From a checkpoint of a small transformer trained on Wikipedia: MLP 512 SwiGLU.
Each number is 200 + 30 x the weight over the matrix's rms, rounded and kept within 0 to 999. Layers, rows and columns count from 0.

# layer 6 MLP down (transposed), 512x192, rms 0.0558, rows 166-170, columns 0-95
176,208,243,194,176,214,171,223,212,135,153,219,216,106,213,169,175,248,233,187,176,229,211,183,166,244,172,147,173,232,198,181,209,190,196,230,208,226,201,197,192,208,174,221,168,203,167,218,235,163,252,195,201,258,167,248,156,231,278,226,206,185,197,213,200,236,202,157,186,194,196,229,231,175,259,157,222,211,196,182,202,150,201,232,239,155,185,192,196,183,213,246,131,134,182,204
189,197,164,234,185,198,250,258,223,221,160,170,205,246,188,210,209,178,262,211,233,218,163,187,236,215,187,209,154,207,193,207,213,131,212,165,207,204,225,243,191,212,221,186,204,241,201,229,196,215,221,185,254,231,192,220,232,182,248,230,225,213,201,216,201,195,215,209,216,201,198,174,226,236,157,219,251,259,182,227,178,218,193,183,146,233,178,201,186,219,177,229,173,206,208,222
221,220,218,210,179,210,209,204,136,242,198,228,172,196,184,182,228,220,157,218,204,213,173,209,191,243,196,214,124,237,217,221,194,177,219,218,208,161,200,204,204,226,211,161,188,161,208,238,249,206,178,183,246,211,166,187,276,221,219,209,160,183,162,151,182,215,219,169,192,199,176,269,199,204,214,197,187,196,222,207,177,154,242,202,160,204,280,158,242,216,162,172,144,209,187,205
199,245,238,192,196,213,222,181,220,179,253,198,177,180,209,224,214,217,195,244,200,195,156,225,160,228,197,203,223,204,230,181,173,161,176,160,153,203,193,244,213,195,199,199,208,184,213,184,237,159,204,224,244,196,180,206,216,223,195,184,271,203,184,132,184,205,181,195,230,210,158,206,195,241,220,182,210,205,204,181,186,214,233,237,193,243,212,174,197,233,168,164,171,215,184,178
222,170,218,200,202,157,190,225,154,246,159,195,216,211,171,308,198,176,166,151,181,237,154,199,168,187,199,229,159,168,210,190,177,210,193,199,230,200,183,134,219,204,179,208,201,148,230,219,178,171,192,153,146,170,146,233,201,196,172,198,196,200,226,161,235,201,228,173,229,187,161,231,216,256,213,201,204,172,225,254,226,182,213,251,176,210,171,206,172,190,184,173,260,212,241,152
# layer 6 MLP gate, 512x192, rms 0.0564, rows 167-171, columns 0-95
156,185,218,189,208,167,159,257,245,191,239,253,191,238,140,187,150,222,184,239,204,201,229,209,191,223,206,209,194,203,136,196,184,207,248,220,197,249,193,218,270,197,203,193,201,224,274,190,169,197,225,199,133,194,197,192,179,175,227,140,237,213,194,146,180,170,200,211,168,164,217,240,195,190,175,164,226,244,205,224,225,152,205,239,232,179,219,156,187,162,218,211,181,257,176,220
223,163,174,228,232,237,170,231,217,177,216,183,197,195,217,247,199,214,215,157,223,200,208,247,185,220,214,148,242,191,214,202,198,193,209,185,198,189,205,141,268,182,200,209,204,265,188,238,172,205,208,228,179,235,195,225,160,193,159,178,196,223,182,290,231,185,235,194,170,174,178,172,187,185,229,195,209,200,199,222,229,211,160,271,192,221,220,170,204,202,192,164,227,232,173,208
160,235,180,254,220,242,205,221,220,204,149,209,186,188,215,204,191,233,197,117,176,182,192,238,219,203,220,174,178,206,194,209,222,211,249,197,212,245,291,154,171,229,229,174,144,198,216,172,182,162,197,201,128,214,200,202,236,194,193,182,194,181,244,208,229,193,182,215,238,197,203,235,221,192,227,226,214,187,181,273,178,168,258,176,223,173,212,171,171,179,194,171,230,190,169,208
156,188,229,229,163,200,193,152,198,201,171,186,146,200,244,204,229,237,169,201,243,223,209,168,277,208,231,208,185,183,252,168,161,220,195,215,181,131,203,235,173,154,215,199,161,153,182,215,207,177,187,165,160,192,209,224,205,226,219,203,219,295,159,230,164,206,144,167,212,240,209,209,137,202,124,188,237,172,238,230,160,219,207,175,188,169,192,194,221,221,225,183,203,200,162,216
247,227,235,224,213,185,232,216,241,225,211,204,215,184,194,188,165,188,200,183,226,163,241,177,177,276,178,233,241,178,220,207,269,182,152,220,187,164,279,263,181,200,148,230,216,239,173,194,192,208,199,242,249,188,188,141,260,140,182,223,212,172,245,177,208,194,175,203,201,209,209,134,186,220,197,165,201,211,236,225,202,219,223,163,201,177,191,194,253,189,189,267,205,224,237,174
# layer 6 MLP up, 512x192, rms 0.0552, rows 167-171, columns 0-95
217,200,242,188,229,175,144,228,176,213,176,204,192,166,145,223,153,196,243,184,146,180,229,187,208,231,211,194,262,239,212,185,234,195,196,177,142,217,172,178,219,228,216,249,228,187,171,235,219,200,202,199,139,194,200,217,240,239,176,205,197,178,208,142,218,232,195,231,180,200,254,217,265,197,208,190,185,185,195,204,220,225,177,233,240,173,229,192,189,158,195,171,214,183,225,216
166,239,229,279,227,167,186,202,131,164,196,209,194,197,186,196,222,271,201,270,203,134,202,176,238,179,195,189,197,196,222,191,198,206,243,184,202,188,196,156,203,225,179,241,148,209,205,196,222,216,233,225,212,175,155,224,184,222,177,217,181,201,125,194,157,179,197,188,203,191,208,202,176,246,221,206,174,187,226,197,199,182,196,210,225,192,202,222,209,198,189,159,225,159,174,222
184,203,251,204,129,259,228,174,182,189,183,180,186,212,201,167,203,205,189,208,216,200,178,229,203,220,159,248,215,199,169,193,196,193,199,209,185,174,157,148,200,203,242,210,198,177,243,235,229,187,202,214,237,182,189,184,210,231,219,180,188,175,194,192,184,218,212,206,209,183,236,248,195,216,116,249,181,143,244,230,209,201,148,243,216,205,215,176,202,168,230,222,192,208,190,166
167,203,196,178,233,210,225,245,245,200,263,188,199,221,149,207,219,232,240,226,226,202,213,194,233,182,188,229,235,201,167,187,238,174,224,165,168,205,131,166,198,172,154,181,216,148,169,220,223,225,184,215,213,198,183,151,170,268,193,227,235,183,195,238,200,238,170,199,216,241,183,215,138,232,209,179,213,192,201,163,210,158,244,246,194,189,160,209,235,162,196,250,177,225,169,220
193,200,236,219,160,230,178,213,161,250,222,193,211,208,199,158,190,228,204,171,174,238,162,200,200,194,206,202,186,169,197,239,178,239,146,218,161,185,181,189,239,198,149,203,160,166,165,239,250,240,171,218,201,212,186,171,205,167,195,224,232,184,182,223,225,199,198,267,177,148,126,186,254,227,181,226,175,188,194,224,209,185,196,237,217,188,168,225,248,150,222,233,231,232,165,256